Each number is 128 + 24 x the weight over its row's rms, rounded and kept within 0 to 255. Layers, rows and columns count from 0. The size above them is the row's rms in percent of the matrix's.

# layer 3 MLP down (transposed), 512x128, rms 0.0757, rows 181-207, columns 0-127
size [ 80 111  33  92  44  95 127 107  31 124 105 113 102 103  97 108 102  26  90 103 108 101 112 136  28 109 144]
[[ 96  90 129 109 157 126 128 144  96 147 123 113 107 134  65 127 120 117 161 122 132 145 109 116 120 136 104 173 113 141 139 126 116 150 103 115 131 123 157 108 111 154 119 183 140 152 154 154 136 133 147 149 158 124 166 146  88 123  96  81 117 146 133 129  72 163 111  91 139  62 142 143 118  98  93 135 147 117 180 112 101 139 122 155 153 144 142 128 142 128 156 147 127 101 117 158  99 118 110 115 155 125 157 156 118 121 111 161 160 117 137 157 130 156 137 143 104 129  87 121  78 101  93  98 152 167 134 124]
 [ 69 140 145 170 135 101 127  98 190 106 162 157 120 136 111 115 118 150 114 148 150 151  97 118 138 140  88 161 127 112 186 161 136 125 122 180  95 141 118 121 114 178 145 134 132 160 152 143 161 164 148 124 121 147 107 125 110 142  61  88 114 124 143 136 148 105 132 103 107 129 151 135 102 109 122 128 107 145 130  68 155 172 101 109 116 141 128 124 133 125 138 135 118 115  81 129 143 113 120 153 110 118 116 136  93 109  85 147 138 149 134 137 141  90 102 122 109 122 129  97 151 165 111 143 154 152 134 147]
 [130 114 154 126 152 158 137 111 138  93 152 134 133 119 159 101  80 132  91 199 145 133 142 106 118 145 127 129 151 117 161 154 127 135 129 101 150 169 110 129 150 120 101 169 139 160 152 100 161 126 125  92 161 121 159 138 127  95  92 150  92 127 120 100 152  93  69 111 154 128  87 113 118 111  94 134  77  99 147 149  74 105 152 112 148 140 124 111 159 100  97 136  97 106 125  94 131 125 121  92 103 140 114 126 109 138 110 129 131 101 150 145 116 100 104 118 168 123 121 118 110 103 105 164 147 126 105 111]
 [115  98 140 147 153  83 104 140 171 116 114 110  87 132 102 127  72 146 140  64  96 153 140 131 102 131 120 127 147  93 118 152 161 140 151 150 101 114 156 148 106 143  88 130 127 150 145 121 130 111 146 106  79  85 147 136 108 116 165 117  88 147 113 155 172 133 130 138 129 128 162 133 104  89 111 110 122 119 109  72 131 176 133 105 129  62 142 148 113 145 141 146 168 105 108  93 101 107 124  95 140 102 129 105 102 135 108 107 135 135 143 143 108 117 136 130 132 157 125  96 123 106 122 109 159 106 106 136]
 [ 90 139  97 124 107 142  99 130 140 160 117 177 139 168 109 115 109 113  98 116 124 121  98 136 108 132 108 188 151 135 153 186 126  98 165 166 105 140 104 147  97 132 177 126 179 121 126 125 144  91 180  76 101 116 128 147 138 141 118 118 112 106 128 129 123  79 141 175 158  94 115 161 173 122  74 162 100 164 133 127 140 114 135  98 122 129 121 136 107  77 145 129 112 153 100 153 148 116 151 133 112 128 135 114 113 138 139 135 113 116 154 140 120 105 116 151 110 140 128 115 134 162 151 130 118 150 121 120]
 [119 132 143  94 112 154 102 146 149 115 152 100 140 153  72  86 126 176 148 152 124 115 107  94 106 107 119 146 140 115 126 138 136  95 155  96 135 111 114 130 123 157 141 127 127 134 103 170 130 181 136 127 176  89 163  94  81 141 125 129 135 137 138 131 121 154 117 113 110 147 141 168 150 133 181 107 143 143 133 109 119 159 130 116 170 110 101  96 108 150 150 144 153 114 167 136 134 106 130 156 117 144  65 116 127  78 139 149 123 124 128 176 118 110 127 107 118 136 141 107 164 114  98 142 114 177 164  98]
 [137 103 115 138  92 144 134  68 130 150 149  97 139  94  75  82 182 129 114 126 160 131 123 134 149 144 127 149  94 117 149 151 140 136 155 152 150 171 100 100 134 155 132 112 121 156 150 113 119 137 111 139  97 107 124  83 112 148 143 103 116 130 146 126  81 141 167 160 152 132  90 140 146 137  95 117 135 135 101 102 155 125 106 134 179 142 137 122 111 114 126 130 163 131 135 147 108 163 188 104  83 133  94 162  96 116 147 146 133 117 122 108 140 129  76 107 125  93 124 145 139 103 182 107 133 130 127 139]
 [131 126 120  98 134 128 143 114  98 131 108  89 108 143  95 111 114 127 141 145 178 145 118 131 116 148 137 130 163  84  98 144 117 160 131 122  96 158 112 157 120 127 130 129 150 135 113 129 144 134 162 154 145 110 144 119 121 119 116 122 101 103 106  93 152 138 106 109  98 173 133 196 137  89  99  91 135 123  88 143 153 107 132 146  86 138 124 110 112 132  94 116 121 138  72 139 138 113  72 143 124 110 170 146 109  96 172 154 157 168 154 159 105 108 145  93 172 138 167 143 138 142  88 110 139 119 126 160]
 [117 135 137 138 142 138 122  92 146 155  97 134 136  92  88 149 154 110 121  87 141 101 137 117 106 148 121 111 140 133 109 149 161 158 158 117 111 139 115  83 139 161 102 158 143 152  93 100  86 152 113 132  57 103 129 135 127 168 113 108 138 145 129 141 127 124 127 123 108 124 108 135 163 108  92  89 141 128  79 155  83 129 140 130 108 127 116 157 145  87 174  81 129 117 131 121 142 151 106 139 176 142 115 155 137 140 107 120 149 119 121  84  94 142 150 100 150 163 131 140  88 157 154 160 177 126 112 135]
 [121 129 166 108 115 145 144 107 175 120 116 132  99 161 157 119 118  68 128 123 161 155 156 169 131 168 166 160 107 102 135 153 113 121 156 143 165  87  95 119 107 146 152 164 115  95 185 158 134 112 102 129 149 153 170 117 153 146  85 150 135 121 163 110 140  88 100 122 154 125  91  98  85 126 127 137  97 115  98 120 139 122 130 135 139 133 179  85 148 127 138 127 133 111 104 142 153 123 139 151 120 123 141 140 141 146  86 134 114 117 121 123 145 121 119 138 119 135 137 152 147 123 126 109 105 165  60 110]
 [145 111 103 150 139 151 134 135 152 132 153  86 135 168 118 107 148 110 143 109 146 132 123 105 128 104 172  89 127 118 143 157 126 126 130 102 110 124 104 152 115 127  94 160 145 138 139 160 141  97 132 112 146 181 143 111 121  92 108 146 135 108 116 131  89 135 132  75 138 134 111 118 155 132 139 122 101 135  96 143 129 127 105 177 115 146 166  90 166 144 136  97  97  97 156 103  84 155  88 104  99  89  83 168 120 112  89 126 149 110 103  98 133 126 170  74 121 128 145 144 132 112  88 142 139 169  97 114]
 [118 108 135 146 147 127  64 136 110  94 102 139 170 137 129 157 132 108 108 159  91 107 120  85 160 104 125 137 172 170 110 134 122  93 146 143 131 137  87 110 118  71 139 148 142 126 127  78 112 127 170 114  73 125 123 164 126 119 149 139 121 113 127 132 105  95 108 111 122 123 114 153 153  99 163 137 145 132 118 179 114 100 110 169 103 119 128 115 137 147 126 113 120 148 123 145 143 125 165  76 158 149 155 133 154 100 132 142  99  91 156 144 107 134 107 148 125 166 131 109 102 128 174 126 114 161  93 125]
 [143 117 118 119 123 119  99  94 102 103 120 164 152 134 164 162 112  88 110 123 123 117 171 115  97 123 183 136 138 164  89 119 122  99 143  99 150 174 128 126 182 138 134 119 106 143 145 108 147 137 141 137 140 110 148 130 169 134 166 132 147 157  97 166 126 134 108 151 158 138 127 116 104 138 122  88 143 116 150 126 135 126 151 170 150  74 175 126 151 129 138 164 146 131 128 162 164 145 169 123 158  93 126 100 147 124 145  91 147  99 135  85 140 159 127 137 125 161  96 168  89 136 137 143 119  92 135 125]
 [ 71 158 194 113  97 143 134 133 138 107 124 135 128 130  92 116 119 156 117 118  79 166 114 140 124 168 124 130 124 103 130 140  95  76 156 102 136 103 118  99 123  83  93 157 143 117 135 113 154 132 139 147 123 150 116 132 140 104  86 131 133 148 150  77 120 134 101 130 156 128 104 132 117 117 107 134 113 113 138 180 133  96 134 117 126 152 115  93 138 137  72 129 100 122 118 105 117 124 114 141 158 160 115 167 151 130 114 127 153 105 112 169 119 120 132  97 127  75  99 165 129 131  81 101 163  88 113 153]
 [123 125 123 112  97 114  84  99 142 118 131 147 138 129  97 122  75 141  99 129 152  99 136  91  90  94 119  99 137 101 141 154 147 117 153 113 112 144 139 107 102 103 142 117 138 145 108 165  90 115  88  64 129 109 134 106  90 151 127  77 120 122 119 115 155 122 112 104 106 135 144 161 115 141 135 142 100 128 123 121 124 143  80 152 132 106 163 128 138  77 121 138 116 109  59  98 137 169 125 109 131 107 158 131 160 153 183 135 165 152 154 149 116 116 105 142 147 154 121 133 160 123  88 162 136 132 117 109]
 [133 135 140 110 108 109 130 157 118 140 172 133 132 129 105 132  73  95  99 138 117 148 116 114  95 151 117 117  95  77 128 126 141 138 135 170 134 124 122 134 123 102  95 145 134 133 150 127 108 144 158 117 104 171  91 149  97  88 177 148 118 152 138 139 195  95 162 155 130 152 134 130 117 133 114 115 148 131 130 139 131 108 152  76 167 131 113 134 114 121  96 161 152 137 162 147 122 116 112 116 179 142 144 102 120 142  97 116 177 119 123 175  98 150 106 115 130 146 124 160  90 147 132 155 157 150 121 189]
 [140 144 125 138 106 130 138 130 152 132 108 111 175 140 125  90 121 104 142 153 130  63  87 130  93 112 156 126 123 130 132  66 152 155 130 118 104 106 121 114 105 120 121 104 112 147  68 190 142 132 140 111 111 128 140 146 107 158  99 163  86 120 133  99 135 102 159 131 127 130 113 138 132 180 181 147 113  97 128 135 142 149 118 150 124 151 171 114 139 119 100 134  88 137 156  69  96 122 104 163 110 109 122 144 132 111  76 135 164 136 132 113 149 126 111 139 142 122 139 130 109 126 103 138 107 173 125 162]
 [ 83 133 140 111 124 134 161 138 112 102 151 105 156 159 124 137 143 112 165 122 162 149 167 111 118 104 138 138 147 154 144 108 119 144 135 116 127 107 121 141  83 101 122 110 144 156 139 121 126 148 132 133 119  90 135 137 138 136 115  74 135 124  87 135 110 181 142  89  68  84 170 155 141  97 102 128  97 111 118 158 130 164 137 116 133  97 119  95  90 167 160 121 113 104 106  91 103 131 135  99 133 140  77 146 102 100 139 177 137 135 110 103 139 147 124  78 149 103  90 143  98 140 114 127 106 137 108 103]
 [128 103 126 100 104 148 135  72 130 125 106 130 102 139  89 108 112 143 159  57 173 152 101 113 187 136  97 122 145  97 133 171 124 146 129 129 133 131 148  92 127  91 153 126 133 139 141 137 117 131 161 136 117 146 130  77 123 122 115  75 101 153  90 110 142 123 117 116 104 112 151 140 115 139  83 127 119  88 146 146 120 121 138 125 151 106 136 100 130 141 111 135  96 142  86 106 152 163 134 141 137 107 171 107 124 134  90 136 174 132 148 118 110  96 165 101 162 154 143  78 115 140 102 153 119 106 122 144]
 [140  89 159 128 147 118 130 141 113 138 118 149 150 181 141 115 141 135 139  88 117 132 114 139  88 116 140 121 115 129 112 123 127 188 168  66 110 125 135 115 122 111  93 148 145 151 107 107 118 115 107 145  92 119 138 114 163 141 137  76 144 112 133 154 156 109 142 110 139  78 151 148 125 170 145 111 129 132 126 145  99 133 128 112 159  78 142 146 124 161 150 142 110 117 103 124  78 123  96 113 154 122 111 173 139  89 126 145 164 120 143 157  99 106 156 155 177 124 103 104  91  97  94 100 143 149 113 160]
 [ 94 148 100  79 135 103 140 133 166 109 129 104  94 140  91 147 168 118 111 151 106 118 108 128 126 135  83  93 113 103 153  95 148 149  85 107 125 130 153 101 132 114 115 110 110 120 146 134  99 158  88 144 127  96 152 131 126  99 115 124 144 151 164 122 156 111 109 144 140 165 110 146 154 103 103 139 114 112  97 135 154 130 113 148  88 156 161 127 187 109 160 117 122 118 106 101 150 171  95 117 134 151 171 142 120 133 170 116 143 145 181 144  99 155 147 110 127  79 111 153 123 145 102 117 158 122 155 150]
 [138 124 103 170 116 112  60 135 111 118 123 125 126 110 148 124  76 122 161 120 119 143  84 149 161 134 147 118 151  87 122 134 126 150 172 129 128 113 124 120 147 116 158  88 121 143 134 151  68  84  96  78 167 114 143 127 139 139  88 111 107  95  88 119 143 117 138 124 115 149 149 131 111 117 114 137 122 123 137 154 117 150 106 136 128 107 183 127 106 110 146 151 106 151 122 162 175 144 137 148 107 133  86 131 142 137 127 138 142 123 164 109 145  68 108 164  91 135 111 135  91 132  86 124 143 152 120  92]
 [123 135 131 117 145 125 133 128 141  70 105  84 151 148 136 123 119 113 102 118 133 149 155 170  78 145 132 139  89 121 126 143 117 129 121 160 126 174  97 122 151 137  81 173 118 151 163 134 146 150 122 174 148 107 135 156 160 137 145 141 104 115 118 136 108 103 114 130 160 120  68 139 134 122 136 150 169  84  79 153 119 148 126 140 141  78 170 125 156 115 109 127 133 139 151 134 165 104 117 139 113 157 148 129 133 130 118 165 141 108 155 106 130 119  90  84 106  86 109 111 125 102 155 137 172 168 112 114]
 [121 133 120 123  99 120 128  93 128 129 132 181 152 103 157 154 105 135 104 171  82 137 128 100 126 124 127 119 123 126 131  99 123 146 160 161 128 125 131  86 101  87 111  93 122 127 146 132 133 141 141 142 132 156 127 149 138 133 142 139 105 120 153 116 105 124 131 162 112 145 114 151 106 114  97 114 109 182 125 160 145 117 155 105 193 139  50  95 160 113 151 135 125 141 184 161 129 130 165 127 121 120 125  97 134 144  99  93 124  87 133 152 133 147  68 144 118 104 146 150 129 106 109 185 131 155 123 105]
 [110 126 142 133 155 130 121 161 142 104 109 146 155 163 112 150 162 162 127 126 118  69 125 121  92 147  98 122 158 109 169 150 174 134 131 160 107 115 103 172 100 184 122 129 149 164 105 125 140 107 115 166 102 128 149 153 116 142  96 126  79 124  81 157 150 132 163 179 114 103 141 112 133 127  86 127 116 125 119 107 151 150 124 133 138  64 106 152  86 149 113 136  90  81 134 121  88 109 139 126 128 139 138 143 143 116 151 114 167 145 134 135 153 124 119 124 138 121 136  88 110 114 143 139 162 150 117 102]
 [165 119 156  73 133 124 153 137 171 146 184 131 139 120 101 140 150 141 135 138 131  72  75 124 118 135 104 122 172 118 121 100 138 194 122  97 136 114  98 116 132 161 142 126 125 153 136 140 134 113 130 130 129 144 132 121  78 158 154 109  86 130 105 129 163 110 119 119 144 134 156 156 153 138 143 159  91 131 134 181 160 131 120 128 129 104 181 130 126 115 108 178 131 108  90 101 117 140 144 146 106 115 140 136 126  96  96 143 138  96 138 136 152 112 136  85 145 124 102 179 119 135 158 137 132 106 166 126]
 [109 134 129 127 106 161 129  75 112 141 151 143 143  73 168 138 118 108 104 158 123 136 135 107 128 127 175 119 134 125 158 122 114 148 119 136 146 130 117 105 127 113 124 114 114 131 139 166 144 154 135 110 121 182  91 152 141 116 162 162  99 111 162 134 134 130 132 156 108 146 112 166 108 130 126 152 131 155 105 155 129 114 139 107 196  98  91  93 164 100  95 133 112 132 168 173 127 140 139 168 120 144 129 112 140 131 120 113 114  82 141 162 137 153  57 127 100 132 142 174 158 117 118 162 100 152 101 123]]
# layer 3 MLP up, 512x128, rms 0.125, rows 182-208, columns 0-127
size [109  53  96  63  99 111  88  55 120  98 121 100 103 101 109 101  50  90 102 107  98 108 140  51 104 119 108]
[[118 114 130 163 116 109 113 164 140 150 121 117 112 139 136 109 118  92 131 108 105 121 162 104 119 137 147 123 101 135  73 132 128 114 169 114 141 135 128 170 132 137 161 110 158 132 124 133 129 102 103 132 130 133 106 103 182 134 107 102 182 118 121 145  78 130 134 164  85 131 154 111 113 183 108 158 139 100 116 138 109 119 142  91 151 128 135 152 146 140  84 114 166 119 127 115 116 165 149  83 156 104 110 122 147 129 147  87 113 182  80 122 157 153 109 163 136 115 142 129 116 108 180 137 118 146 182 130]
 [138 154  96 108 130 106 150 122 110 126 128 122  93 170 187 138 144 123 149 128  92 157 168 143 158 112 145 114 119 169 107 145 114 121 125 136 134  85 137 152  85  98 169  93 156 106 143 129 123 133 107 150 135 134 127 128 162 166 139 135 166 124 119 140 110 125 111 140 123 148 170 101 159 120 118 170 134 138 113 124 155 128 135 152 125 126  63 172 115 150 112 134 161 133  94 155 117 132 128 121 128 119 109 117 141 136 155 104 120 103 134  57 179 112 124  92 118 130 127 134 165 152 138 126  80 112 145 189]
 [119 133 115 123  99 132 196 131 105 144 109 130 109 117 153 119 112 137  94 140 133 115 134 154 119 150 179  53  88 165 109  87 114 109 126 123 105 112 120 123 112  98 170 117 124 142  96 150 135 147 129  72 139 163  98 107 151 141 122 140 172  75 147  98 138 107 140 127 125 177 127 173 119 138 150 129 114 125 115 158 137 121 110 160 151 151 143 138 127 130 125 111 125 154 134 148 146 121 105 144 143  99 136  89 133 107 141  88 132 132  99 114 185 168 138 154 147 128 144 145 119 131 122 158 112  75 114 150]
 [154 108 143 127 142 135 154 121  89 161 129 119 100 125 156 138 166  88 118 117 114 136 162 144 205 138 133  98  89 163 134 102 110 135  98 135 153 104 139 166 134 129 154 113 134 146 157 105 117 162 102 137 164 117 126 160 143 128 139 127 117 133  95 123 105 120 129 143 128 144 164  71 144 133 157 166 110 133 125 134 147 152 140 109 159 175  96 136 116 147 109  61 145 151 153 146 102 136 162 134 142 151 114  73 113 112 129 134  82 130 125 140 134  97 159 149 145 161 140 120 126 170 145 148  87 155 127 126]
 [148 125 108 134 188 117 123 144  96 165 144 102 132 126 135 128  99 112 126 157 144  91 146 126 130 134 126 108 139 179 116 120 131 115 135 124  93 100 144 153 174 174 156 108 130 135 185 111 118 133 134  96 133 131 126 157  94 160 110 176 131 176 132 107 129 111  80  98  67 123 122 125 143 109 145 132 114 129 105 124 140 183 166 154 113 142 145 134 157 150  99 111 151 100 102 146 132 121 149 128 176 133 135 129  83 135 121 121  99 104 118 104 129 138 118 101  77 141 163 141 146 125  80 123 106 143 157 108]
 [127 124 122 142 104 110 178 110 138 153 117 165 109 121 148 165 144  78 149 154 106 123 134 116 172  89 130 137 175 157 151 167 114  97 137 144 118  89 159 124 152 106 152 144 102 135 117 117 118 153 129  71 146 128 163 111 106 144 107 100 152 163 102 121  99 139 114 141 124 106 129 118 145 130 173 138  91 122 137  95 104 109 120 145 113 162 103 115 106 101 111 104 159 117 149 156 129 134  98 133 130 120 138 125 118 140 150 135  97 147 129 110 164 133 127  61 110 148 132 121 173 136 169 149 132 126 185 178]
 [104 134 122 172 147 118 183 129 127 119 145 113  99 135 149 117 127 132 134 113 125 167 202 150 141 107  91 144  99 127  69 113  90 132 109  97 132 111 142 135 125  69 111 144 122 133 133  99 116 138 126  98 156 149  87  96 109 124 118 137 123 129  98 127  82 136  83 136 102 148 128 141 100 116 116 140 118  97 131 105 129 124 144 168  98 117 110  96 151 126 104  76 150  88 162 181 125 153 126 137 120 105 124 122 148 134 165 127  97  99 143 122 170 135 154 105 112 115 171 132 137 112 139 179 119 132 121 127]
 [135 119 139 161 131 125 136 119 104 145 125 136  82 111 140 113 152 148 155 165  94 123 158 155 155  96 150 125 110 139  81 131  60 110  80 124 129  98 121 173 128 122 147 103 149 132 115 128 139 100 136 122 159 174 154 159 145 114 118 110 168  82 130 110 122 124 113 120 145 128 143 129 145 126 107 154 109 112 131 133 113 160 129 129 171 159 101 119 115 154 111 127 115 135 118 136 141 146 136 120 133 120 164  93 131 170 160  85  75 162 102 103 147 106 131 136  98 130 140 190 145 192 115 125  95 139 153 149]
 [133 113 137 147 128 132 171 126  99 141 144 154 137 114 129 105 141 134 125 125  74 110 138 107 129 147 108 115 111 125 101 128  98 115  99 153 119 127  94 120 111 135 139 124 138 120 143 125 167 125  98 125 130 168 146 135 145 162 155 116 140  88  77  95 117 142  95 161 143  95 120 124 162 168 110 130 130 110 129  98 196 142 164 142 121 122 113  85 143 124  91  92 151 166 139 164 106 144 134 122 115 167 113  83 170 102 139 134 124 154 121 104 138 162 116 138 101 154 140 161 130 171 127  79 121  96 113 193]
 [130 184 127 143 114 141 153 103  65 141 124 117 117 114 174 182 129  78 133 152 110 183 135 134 110 131 107  95  99 130 114 130  91  85 143 147 156 127 112 123 103 124 171  94 135 126 123 104  93 149 118 126 131 141 111 162 108 135 145 131 110 130 155 132 109 118  77 136 101 118 113 131 160 149 142 150 180  97 120 115 146 137 124 132 144 130  98 156 119 114 115  68 145 162 153 144 137 154 129 137 141 115 130 137 135 151 155 135 110 158 135 102 120 148 140 170 128 154 138 150 155 138 193 133  82 144 130 155]
 [136 172 146 114 166 107 137 125  75 136 148 148  97 128 133 153 137  99 106 162 108 151 135 104 205 100 145 130 103 161 135 111 106 131  97 113 123 106 151 128 111 160  99 136 123 142  99 100 128 158 157 128 125 116 140 144 123 137 153  95 134  97 138 148 126 147 100 144 144 114 152 121 166 105 121 143 116 165 157  90 147 129 127 136 111 155 140  91 139 101 165 124 134 109 138 143  79 114 130 126 115 177  98 104 127 130 148 133 114 173  94 143 111 128 128  93  54  96 112 114 169 154 137 141 142 173 125 125]
 [156 142 157  82 124 112 159 120 136 120 134 108  59 119 135 132 116 143 135 163 112 140 119 141 150 157 126 133  75 155 180 115 131  98 108 126 135  96 131 163 112 165 121 147 166 114 157 146 103 113 110 145 120 138 107 141 129 126 103 114 157 103 132  93 134 130  83 117 108 130 110 140 164 114 123 123 104 127 122 103 126 146 131 104  92 148 149 162 102 116 149  99 163 128 103  55 113 129 105 135 106 116 136  95 149 163 163  91  95 110 131 168  99 144 133  89 101 181 115  88 135 137 152 147 112 118 124 124]
 [154 117 159 120 148 123 109 119 104 134  89 126 116 125 147 124 131 117 103 161 121 130 152  90 137 171 160 145 105 145 129 129  99 121 132 118 112 124  81 151 190 106 169 125 146  88 116 166 109 120 120 100 137 160 140  97 142 130 117 137 149 163 160 194 136 131 188 104 125 110  87  97 150 111 197 136 135  82  89 163 140 119 145 123 121 137 143 120  86 108 122 154 137 153 108 135 114 174 146 166 126 171 114 110 104 136 127 133 123 126 138 105 159 126 132  99 145 139 127 165 114 141 123 157 115 108 138 123]
 [175 135 106 145 145 153 181 134 144 105 132  81 161  96 131 124 151 128  87 103 132 149 153 124 110  95 175 119 110 168 126  95 132 178 122 125 130 113 121 129 125 134 104 139 135  68 128 125 146 161 142 148 167  71 117 109 107 140 138 174  99 123  99 109 107 119  83 162 129 104  76 120 139 112 159 144 123  70 151 162 105 162 128 120 124 168 111 125 133 116  89 108 123 158 122 117 131 110 124 154 133 141 141 124  88 142  98 103 124 109 133 127 127 122 159  84 134 130 161 122 113 127 139 112 119 113 146 158]
 [144 143 103 133 111  85 158 102 118 141 136 150  99 145 147 114 106 116  79 137 132 145 136  87 141 139 137  98 121 152  88 152 117 149  79 143 119 137  82 124  90  93 154 110 144 104 147 125 155 115 175 105 128 125  97 153 123 136 135 127 134 128 133 116 129 128 141 129 111 140 115 114 153  90 112 159 160 154 112 149 185 145 133 141 128 135  94 171 120 146 122  95 149 179 186 162 161 148 123 178 164 110 135 112 158 155 127  61 101  80 124 161  94 121 126 133 117 131 131 132 142 120 137 151 119 144 125 128]
 [119 131 138 104 144 170  65  94 110 134 143 125 126 161 145 125 101 143 152 156 101 181 142 115 133 142 125 132 163 114 114 123 124  75  51 113 138 151 126 121 123 105 156 136 121 122 187 141 117 103 175 139 128 110 141 131 161 139 144 122 134  95 144 161 130 106  67 139 126 113 110 140 143 137 123 127 180 124 105 158 132 147 186 137  99 169 136 120 129 111 135 133 111 180  98 110  88 164 151 127 140 160 155 100 124 161 161 130  99 145 133 120 153 103 136 141 120 138 135 141 122 136 117 108 100 130 132 124]
 [153 169 149 142 130 118 153 127  84 144 129 101 113 130 161 143 144 121  96 137 102 159 164 118 153 132 106 115 146 133 134 136  83 124 113 115 143  66 119 155 123 156 127 108 155 107 133 131 104 124 102 109 169 159 145 127 136 149 131 134 142 115 117 154 104 118  78 110  97 129 123 123 187 103 116 153 121  95  58 117 135 154 156  96 133 117  96 140 110 172 133 128 134 118 124 148 130 170  99 129 120 153 137 112 143 160 124 103  93 155 145 103 134 113 132 115  64 139 152 140 143 180 101 130  89 140 160 158]
 [105 132  95 145  93 128 166 154 132 158 169 112 139 151 147 145 110  97 155 147 152 177 142 145 127 106 136 104 129 121 123 121  89 149  79 158 139  81 142 133  94 151 149 164 141 141 123  85 145 139 148  81 135 185 138 125 124  78 128 151 147 100 122 118  67 120  96 151 111 129 112 152 134 109  97 125 138 160 136 120  98 139 149 105  76 140 133 103  98 123 129 146 155 127 100 123 121 136 103 156  73 136 158 125 109 165 112 135 102 103 124 146 123 173 125 115 116  99 142 146 140 125 162 114 118 110 149 138]
 [169 130 112 134 154 100 141  85 154 160 115 125 111 104 141 140 102 141 168 155 153 126 137 151 174 115 109 149  90 149  98 152 102 115 125 152  94 127 163 152 121  90 136 100 109 144 145 120  75 119 123 129 133 127  97 105 129 140  81 107 124 131 127 138 139 133 144  95  92 147 100 142 155 132 143 141 147 104 164 101 148 144 106 126 137 154 156 151 130 141 166 137 138 118 113 167 128 162 119 138 132 100 173  95 134 164 111  79 120 129 108 112 159 127 100 116 120 147 126 162 205 138  99 166 133 135 168 152]
 [133 111 149 101 187 107 134 113  93 136 128 139  90 101 138 134 122  95  80 104 166 105 112 116 145 140 149  86 141 121  99 138 105  98 174 141 122  96 132 138 153 121 141 126 136 133 116 112 136 159 153 143 169 139 109  81 128 139 109 132 113 112 127 110 138 118  95 137 135  91  90 127 113 119 171 111 189 135 144 128 138 101 134 122 189 140  59 171  90 100 106 109 145 129 130 129 134 159 157 125 120 130 162 121 100  90 118 167 113 112 128 175 122 104 126 122 121 141 110 129  93 132 150 116 123 171 145 122]
 [154 113 121 106 117 164 151 120 123 147 147 138  96 136 121 160 140  84 133 108 117 131 142 163 165 149 150  74  68 163  93 123 161 109 162 105 166 118  99 133  94  81 147 123 116 112 168 127 176 150 168  95 144 153  76 123 134 148 117 137 174 122  97 127 136 129 154 146 118 113 119 123 117 149 110 133 121 122 147 162 111 188 145 146 140 169 125 111 140 134 124  83 103 173 134  89 132 146 150  95 131 102 139 126 132 123 131 131 131 118 140 115 131 149 123 149 124 113 162 107 167 105 132 151 108 116 137 165]
 [133 140  94 167 121  90 108 112  79 182 122 100 107 111 152 124 119 123  90 157  92 118 106 103 106 125 109 108 126 116  92 107  90 138 147 115 123 132 101 131 119 129 131 127 107 116 162 140  68 140  99 126 119 107 108 127 154 149 121 155 116  75  98 108 149 105 103 125 118 142 146 168 146 107 125 142 116  91 123  96 106  77 151 126 148 127 142 132 158 134  87  95 115 136 105 179 138 128 142 106 121  92 138  89 155 137 150  94 115 162 104 113 140 108 103 161 129 141 119 115 138 182 100  97  82 123 114 123]
 [144 157  98 134 122 124 129  85 118 109 125 157 124 127 146 148 127 122 111 164 128 165 145 102 142 132 159 125  95 137 103 119  91 140 128 163 131 136 125 149 123 123 166 128 114  87 152  86 130 138 149 128 126 152  99 150 167 132 169 137 163 150 153 126  81 156 143 157  90 117  92 157 109 106 117 171 166 153 121 139 150 141 188 114 166 173  98 140 147 148 131 131 145 131 153 158 119 135 147 164 128 153  87 112 161 166 129  84 114 114  99 139 117 124  98 134 130 128 132 157 154 124 118 189  85 145 129 146]
 [134 129  94 115 141 114 151 129  94 158 134  90  98 173 171 115 141 100 123 138  93 181 149 137 175 162 112 144 113 135 102 117 122 131 101 136 136  82  95 151 142 161 126 121 176 126 111 139 100 117 155 107 176  96 141 154 126 139 157 119 191 132 109 128 122 164 144 147 111 133 123 149 137 175 124 140 146 123 104  99 146 139 105 143 141 132 133 115 120 125 119 121 150 108 127 154  94 166 124 103 122 164 120 103 137 160 148 149  56 161 142 111 133 138 140 118 133 148 132 162 118 142  87 151  91 100 154 152]
 [103 169 132 122 144 136 139 115 128 103 119 179 110 121 156 125 137 129 124 121 106 116 112  96 193 152 140 108 107 140 161 161 121 121  84 140 148 100  88 153 117  96 162 102 160  99 182  96 114 111 142 133 127 152 139 117 135 106 159 122  95 118 136 153 124 134 150 153 113 148 123 117 132 142 143 121 146 147 144  72 126 103  95  98  73 135 106 126 122 133 128 127 122 119 148 121 125 160 138  95 107 110 104 117 137  99 138 135 134 183  79 133  89  86 149 161 139 139 125 153 126 182 167 146  87 151 147 145]
 [153 125 105 120 134 131 151 113 129 101 134 165 109 117 157 139 120 131 126 152 108 143 150  66 130 141 116 122  87 132 101  93 116 147  97 172 168 138 112 138 122 116 139 123 131  94 158  97 141 136 160 118 141 139 111 118 165 116 143 167 139 129 128 121  98 147 113 154  78  93  87 130 101 110 122 167 146 140 134 134 154 138 162  97 146 192 109 143 133 134 151 143 140 127 172 134 124 126 143 127 104 138 142  65 144 165 124  89 124 106  59 127 120 133 127 147 138 121 149 118 142 108 127 202 104 158 129 155]
 [122 111 121 119 133 143  98 141  55 183 166 135 166 130 143 151 125  66 108 137 118 173 132 129 126 129 155 121 151 106  61 141 118 142 178 104 105  79 164 143 103  96 135 124 128 113 151  80 131 114 133 151 134 144 138 128 138 123 144 125 118 129 109 134 133 107 112 148  94 152  70 133 152 127  95 131 136 152 125 108 133 152 131 131 147 131 104 167 106 116 118 105 124 108 164 126 130 156 112 161 120 132 111 101 207 135 118 137  93 128 124 114 149 110 177 116 134 130 128 135 113 142 129 155  92 121 121 145]]